Part of a small language model's weights.
Size: 2 heads of 64, 1.58M parameters.
Architecture: rotary positions, no biases in attention or MLP, capped logits.
Training: a variant of Adam for these matrices, 115M tokens, 3501 steps.
Each number is 500 + 50 x the weight over its row's rms, rounded and kept within 0 to 999. Layers, rows and columns count from 0. Numbers have three digits each. The size before them is the row's rms in percent of the matrix's.

# o: layer 6 attention output (transposed), 128x96, rms 0.122, rows 21-52, columns 0-95
# v: layer 6 attention value, 128x96, rms 0.141, rows 22-53, columns 0-95
o21 114:479460545579470494551522513480489541546575492486458472470484438590459517585451495593393462537536455472454498489508519526554505503518407471549441478496531472522489505500547621461596476505449499397541422491440408509524405472528442511399449437551523445482492407502479510491493430569568416582
v22 097:569517445450556492463545503548483461556533471456407371474469486454477422422520505476515576493400509431449648481580498524517528463529584489451554412463522495509440426476456550491599476472547419518495530436469472504471538457568566423551577534566476480510527507447501517530569529540482504450
o22 067:510528549452448523437494455475499571467437555518532561463433477424522496528497473553588527499388383455468489488557370384475456463536487477432587450561538566535533481474483462508498681459531478520448459523527513477535574482489512562477556447467499568546518507499463516531482510407455518485
v23 111:523473590448536497439452452480468513468543527501412505528552424479468492553485560521507433517446542465479543557519480501435491520422602531511491498484597493520536460484460333490575477517525531353575483492514417575513448489580476502545480431521611435479517492487579413484484460491450445526
o23 114:467452513515433418460446564529511476476475503427502537495387528511556512450475472626613451433510517545410515486490459472459505499538464569579451511447542490623501458539423512606427537562552530478471468455568513554485610413477478457475476530454514499447510511519552510556500448462496392504
v24 094:450516528594426515452475528522442529408450464499515625495559552549432512530559462620575515559556498584560415510478510490532428498515524582566437523479531556573542511513447565472472525470402525506489478607503473531508470544560555508454483494421612527485503524471534450486560523436528438547
o24 074:531479488556492452566529537504494428504569432507462527480536459511485505486447473480412494396620584497528449516483547568493527590513519489560480517453481451544511551468510601434473307526486497463560532457426447515455407503495471492519490528539479422477586459444476455452475495529603484576
v25 090:658478586456560511522486481503571525562462508537503380576498472461513433495484497372491508467432537468455578493564494481536490487547608492468496454425477438476453488483492436539573506427595462400505486423438523462440507516569540498594550532515484505437454472507496456531558505507455545448
o25 069:490577517503465565443507458510491540473466550488535485523411490443529490512540490545632562535393368467413518531559398433472502455495519477441552476558530533517497449470452470600490655449518488523414476500525564501515605495511514542438505464489468556530495499538483504529464493398415490470
v26 102:418537549556433580507420504504479550517517587462494572506483594586528483549630515588579520541562440553555535507545511487559494510547349544515423458494468521536411508483486509541539508503427430468464426518493568496516467500493459589469485519536504521438491453537460478503505408401514460462
o26 080:486413521561545527566527456519524539565529469505481469537550461602481493591522492491401524548543510475508450449507595535528500521522537437544419528493522454516509581494502573444546301500527487409585466483463469478508434527508454556430536488520509422340478494518487526507519531516521468549
v27 089:571499543497436433521595372460546494450520445420574527536594557475482479634591441373510503553574518461513466493456529538515453454500625546578466536441477500473551577435472463571507518509553498460533476486505501482509502539513527544477529502535520583530496476612554494479517508463490538546
o27 078:496558429489491520537604577559513464427492428495514454594590489514444476456499483460540514554617568414496525595474593526468405497467516497585461579509489504554520505564494545460403409538481501591488511494507449482455553457481474512539446495564415474499560442587550489481538547449522543526
v28 101:420517517607557567450447479544444523509460511533500507544425543494460458525433449585532463535436474493489532534531517520581512477543442551551485487504509515514453556548468580478437492564404475487488498536421408577398501454487532477566486476566399476521474454463424430433483475376400436517
o28 107:518426513558405551477471481406563559469475517497475565445351437440475521490570530517502523538437503497458508388490460538531486559536567456504542534611507440501417496435536539517503474516495460442510482410427579408492482485503501507436501412522516440486566449513496414468412524548471426537
v29 090:544532449524521409426509450437493558501540603432588532411473459504528565546509613546550480508511500505498497521498490527590467519459421546508517543561457551458453508600466452491523492496493464580474461494549432500593501492454414532549463450552420566507582485594469367508509472512473578526
o29 081:502493469549554450544478455442478407561379454478499479546500467537518488542467525473409534505517573544556535453460642473597419479446544516592468567445495469498492514507510506445427394536542531474545504474513380531558495479541515504587473520492531494438469440622507499456455509550465580457
v30 096:509413570478480479441453508385531598571568614513520530507458497495601463625506538462449456507437470543529494518513487498574481556551404471451466556568388586414531503580518535509545491459421513534485470498539463485570491511446434479507475489566427477534552506566462426457507531498478516482
o30 103:405572461570547504472573510435514472594423517434449400552431433507487512507522471459505539512509517567566477390465623530552386415428579442491518553536500472476498471481549537610503509516483519526552449511519396539532481439457536498509451469458524534462431454569475527467487484570520473490
v31 102:505365483446473482473397509500482529578455512537456447440463473550417570507546466462389561542481492515465462472544471405469529501479450511425500490422587463427522408549537457510627514465479549491429537467519562481455462566523461492495548535440565454397568517485532444474531516561524433493
o31 097:475517537492491521478519486579415490537467525473479504511529521482465513573476503524515495483605474520429466463484475536472486438454497491379457328510510527527530490414467508633549512549603466522491497531485531589555519441442519537517492546428504559521443560396449486563491467348485481438
v32 103:490474530437510555496485511416537530479529562475535506420521540455574435516581541462528473442446440553510635457550456483504558502590504542450439390502405497523564371457519531444436486402500500391544429463519527493512504476464521486530481514505391464511508558396475519527494538457533561478
o32 117:451525467525522556545475462418479557458500493551508405477435462536409450482549474541527510501433355533565446565560443547502464371562536464539585500415598476524541495495481496477522599461459533501591451490585502547440473439485528512425531511447530567428477440478460535523530545534485526540
v33 095:541490449484470435493539517483456426458466474544464413571436417582544428441520582520533494512448476477489644582526505568529517519524469544395495422475491518513493464555482627547534520485560429522484502409473473461438568432556440484587516549505440548507510506484526466565541466492530549402
o33 087:479497525510492508423497429438472578476467524515588543577488471464525504533522524538563553485345419511426485428540377419506533505471542470471556514537571515462520500508498521497483673428570484584505439448441529442548534531541473535504541424440466496532504466539423463483540457505511571471
v34 091:455564509469415535459469487467482558508517572439449511534408566537547496501559612564596569529589433482519454542538489483571565507532326560499488530493493528550486435537497568556550473487412485510407493542524488532544466534464398568496446495583466534478579503503511466474517462464448498494
o34 074:455443525553567465527509466469497490543463452512553562521516462586466513562481491434392481572566517497529467458420599521568462530464554495549387486436518488543522583489501531480537354568553534451622444484472435507546439513464473519500583542499551488401448455507519514462526535552572477558
v35 103:477490413560458626482508433559449463441413446535464481460446452485430507421548339584548547551529493510508558521483503476428510455447497517503531446427595525498497546457426520464467502548395481464481480522485499551429474566509495527517502528488491542418437476516580526441520483510410472406
o35 098:584400513498413497590488451564506534478463552530523511513578588548446460565509519449392503479594544481492522513502449556574516551535426524477464543483507429499522563481521607489529330500581444531532492476441529472510460456483428487488476572552479405537562462430547470546479480469508474505
v36 091:484530521428554562455446507462586550458534493496461457497437527490418487476528470553548477525418504521501562536518503481487511523532434543508458344492595521540536389523416449518589420490437476395576509516476560604503434465545498467552527451513518445446489467468530423508502449474480383453
o36 100:486414567559405458468462476492515570452458506442497515436428547568489485517507383600552489502434383572447515425518443535470507427528486475566518497459541536564489479480441588561486477423559504498557530531550573562497512482486474561468588482489523480475445450518493499565507470495481366594
v37 108:474423550374549630439531535502477506506540569486489456526574481520465452630552508499489486541514457467509537491521482507449446485537472436497483463385428547442525410473488381545567504474497525421520458536551520469453472612459442526487514543562448448435485498565540443519511520579430483469
o37 110:410533487417532547482536531514530464486424505400486533608514526603471469499473525453424474497617439420562538515553476511510461422478510427470398520506534495485496451528451555666488528553511482508518435513531502505514508412444460543460496491465505485424505539442499607596543482446533460469
v38 100:527563407436586432495506512534455462549507460514462459544433496536502455422531526491427554429457562412524559545542525508587523570429480531472534497553547545503457422535464514506448467530552354636524511412478487448557536470483597535413470445509535502573482450515441556519518492523538521494
o38 079:560487562437477469428534478453476530552452542496561513479469531443536466565487492499643446480406479553475525420464451441472534524517433458489556526598563555484482465515464400444524604501466544509435501554499467453519581631444510584537503467512519578545513553601467431538544496477493548527
v39 100:495502544534537519442510497498458447471458461444424446481545461569488477553529484488474443527393487551411697486515499477467511465465597478489496472482488519491503470448517374501400514491381478411562494494472485501514449502524512486534538466556528451415475551558578532523468557572481501384
o39 100:496477452412422522485480558480515566505492546469535462512435526507504442543464531538547522428598499581482490529490436442549436415615444519560498559490507485526456418612480569533523566549545465544468438536530556519510523422564504495423420518408447477522484505499441558575461430390519450458
v40 092:484521555439498587556541426518471466514486495510416521546539490510490502510531429436500501518474556499550493504490539486418428449497619434541500428375492496464496448410498427493448551491487567344595414463426543461441462496553541554545534506446570476459439492535481542549503555536420467519
o40 098:533502486433481569484522549559532510474509582494518473598514566530483432451534504512544477432531424478476558543499465559467581505576488487450446528509552491534445436549449532577500468532548457532402506545563560491372622556459435470391416485495472517521586561432567531552491483438512460550
v41 123:457556465434508541409455518495451548505477473468449486485484523533517470454600384542554506479412465584581594474529528484497469450599554505552493390551532531535456464488376569531434519486403429416513489543474556486465507456525547515521543514587511476511473537428464593532464546505524500423
o41 133:524454547507484593549571473483525560525514527565481465462514526466439413518501441554463481425498402502486440483493394521523413482639473404511626548565547503446468564518479560494574443435522469458520461482543517490469440549554415537476478421489471462472548495470462483460448495559553442591
v42 093:450398561555468411634547473506448427482447456484534550576531412498450476560447568412489448517592453449447490522497473527434564438393595533467452547483426536505563503444583501476443538515485538423498524538468434526536477473530456526520500492419483546500500493546545550497468476502496572571
o42 092:440449465502487453505465585516481482468585441533579507551512413528427522448469595504458454518611580510442540637433591523531547507506483603540438524449459435562524443544555495424490548576461482543519493495462489458454516453514491397467432577496536514520509465484532475497575481519555569443
v43 085:456554571542470484589473517388613577442490444545519471468624537529500485466458486451501419563449550568492532504419502492422490530458509478484534488546493490447477502491550374506493528496546527364605519521455474511439480451588483499536504483466538437516509528575457474547408477506564424501
o43 103:510462461516476434501447517534560546475563499516437414513441532555525486452495444566562521417432471543441569496521525504466577465559518575560520495511412516431481422540505528525486534489527507468445538558629621614493505447553507440466403431493474476511397501523410545576495506571465501496
v44 098:404559482572530553456415541480576510556513537530500569505421570525497531438475490645512490499466499479571529590466485519611572581529400518508456458472481463544488506595526535479501440457516430571474519561478583564518487540506586532388493506484527494519480470488457523473490447421509405490
o44 100:545475544583474486524516489544518567497509432454427480393461461566490527510524462500526476589435478555533433396510500547485600563510476517488475472524508505510427560477504591436566426474469527367562501521451485493518449584487535587477557498591562476458457492597401466541541471514506460591
v45 089:522572473528469416494519477464503491555547511439528512488411460486585522545593642563463495535529497466507503544501521529633482563478504530508523471519505541461440556543488475514449486544546403579463444448483503435580543544429484572471470493637460524543445451585432523515476494467490604564
o45 099:508507509479513505510602460475524510598383466489507440530507506492517496550546539532568458522462538518532473460473614412565471512507512496578477575569529457458502536575510434413456416512475569488479441481515387422517581588488493574580459531592520501472497488613471510480531526493484614453
v46 090:619481430466540434527534449536524435628499493537455424524411480475552432450457524413434562459457622455473488515537461439549512481535521512502533543485452428430411465582469490524537482456555492536515553415482441452481502483513534437514516518534458552470482498580412490525615505557473501437
o46 071:524573540495451565426496464470454514508447583491530514493407483424557468551530460508611558565401403484455529472528428445487498490493516495407572438575494548499493445483473468570488656492498504506397484553522518468541592525494538536466535477487488580575495511539465500509481508396414513459
v47 104:495548520469469586438494535561509514516537570434466554438560571517537473531569587501546488444498443534630526439515514492505485431595519463570443520484479492590416498442452510492436523495451503457551431475495505464533515467502586531425508512589504453540513548406526629542474598446513530583
o47 114:467520455439590546591496525482536477534572469557481524431468479450452490465514521489440439475514460480595390515547474477460438526599540429589522480463518550515503528531441447456527465498439528404492434498550446454418488568488511529388522521526513490380576548463520595463465559525549492597
v48 103:388497511462471626428549549487520485519514459507440539482475508585406550472480442558435525576492495527525553553501512478473451501508474483430523407471532501467539410483599482501477478488475509563533516538504597441487493571515561500364493478469663427432500433482528565525471511532553463502
o48 109:517450543431469468495570574533534520498507500499427449483599544559502538494457487487461421422585530569555461422575536525481599479528375513466448482462549517483461531555511561556557413496520502486572529585479505520498473567437492530533543600520523455529483549431426533533616449488577470566
v49 113:629491503513529339448463489472466491562515519537515423502512486570614495543409567468442515543484536553526494498531493498568463535440503519481483565599468525499489540601482567543544508494532477576523549471534357496541465455447469455520467450517468561524494460508458396479565424481442491445
o49 110:481544505554475514374459523437474450579431516452545451485399425411632517622530475489575587530453502567409494395538509450528484495484551480426524485559451535506479458500498467536456575471505519552458534465478424483525518500570486475556518443421500539498496464604505458496424517520467499466
v50 099:461510418468458381567529583601489399448454509479445424560466506538482507501484539499493569509626512497607510472582495510501574472453506525443462571431535505591516480524578589506527487535401463590536533503501449536496494557494534472507502548448495613500508525573493497544585433495473503502
o50 114:487436489457476465478386477474481493576545494539645618451506389543523518572527538391444515589539488493444449515429451499452573551466460475443460464437490484475563500526461527429448525540493526535494502536392460421486411531497504521468630485493524529500545561514481445510548522459500507545
v51 094:485531507545473531513431420446636483499512558517546487527386533388448484497487537529519509487568538367472613536542478515528566539495421555443514452453493448522568534524512568491555436460514505486478463547514562561544512543510474517493519513346504581437507464496573446494551481441499445446
o51 111:548523508588513486523440425543505570449476487418546512525531513571443561513584445500538555613400470541512503545532530478464553429417466582512459476409511458589493504387499599469494504436549518536555478529440473523500502436515564534477573568587567500466465438556501434519561467452459496530
v52 100:470459553586424636468467470510542467513513474532464479439534524486404566538412398525410513505529482503530498476423533516487476457508567435467582484443526477436492521413545443441468512516414515423499420492517588454462467481507583466418541511533441420414498537491517484447470579520519409508
o52 114:567456426444483539556479547616520618424466492497405498513537599535437515466544504455415475409576565533553475450542550513489484484554497529441473480520522461494449504510526511573519440493515431513486506548451529549487512449451556481456454566577448418557524588420466575581488504444562433528
v53 117:606483434517517337497532480506474491446479507441525396531529491500621501488530468433467565511482502598466508444560514447451517497512553522443468511564500518472515577517513593495489504516416497512522537444451369556480503494412426513608532506452449566452496514525494452490558428469562564454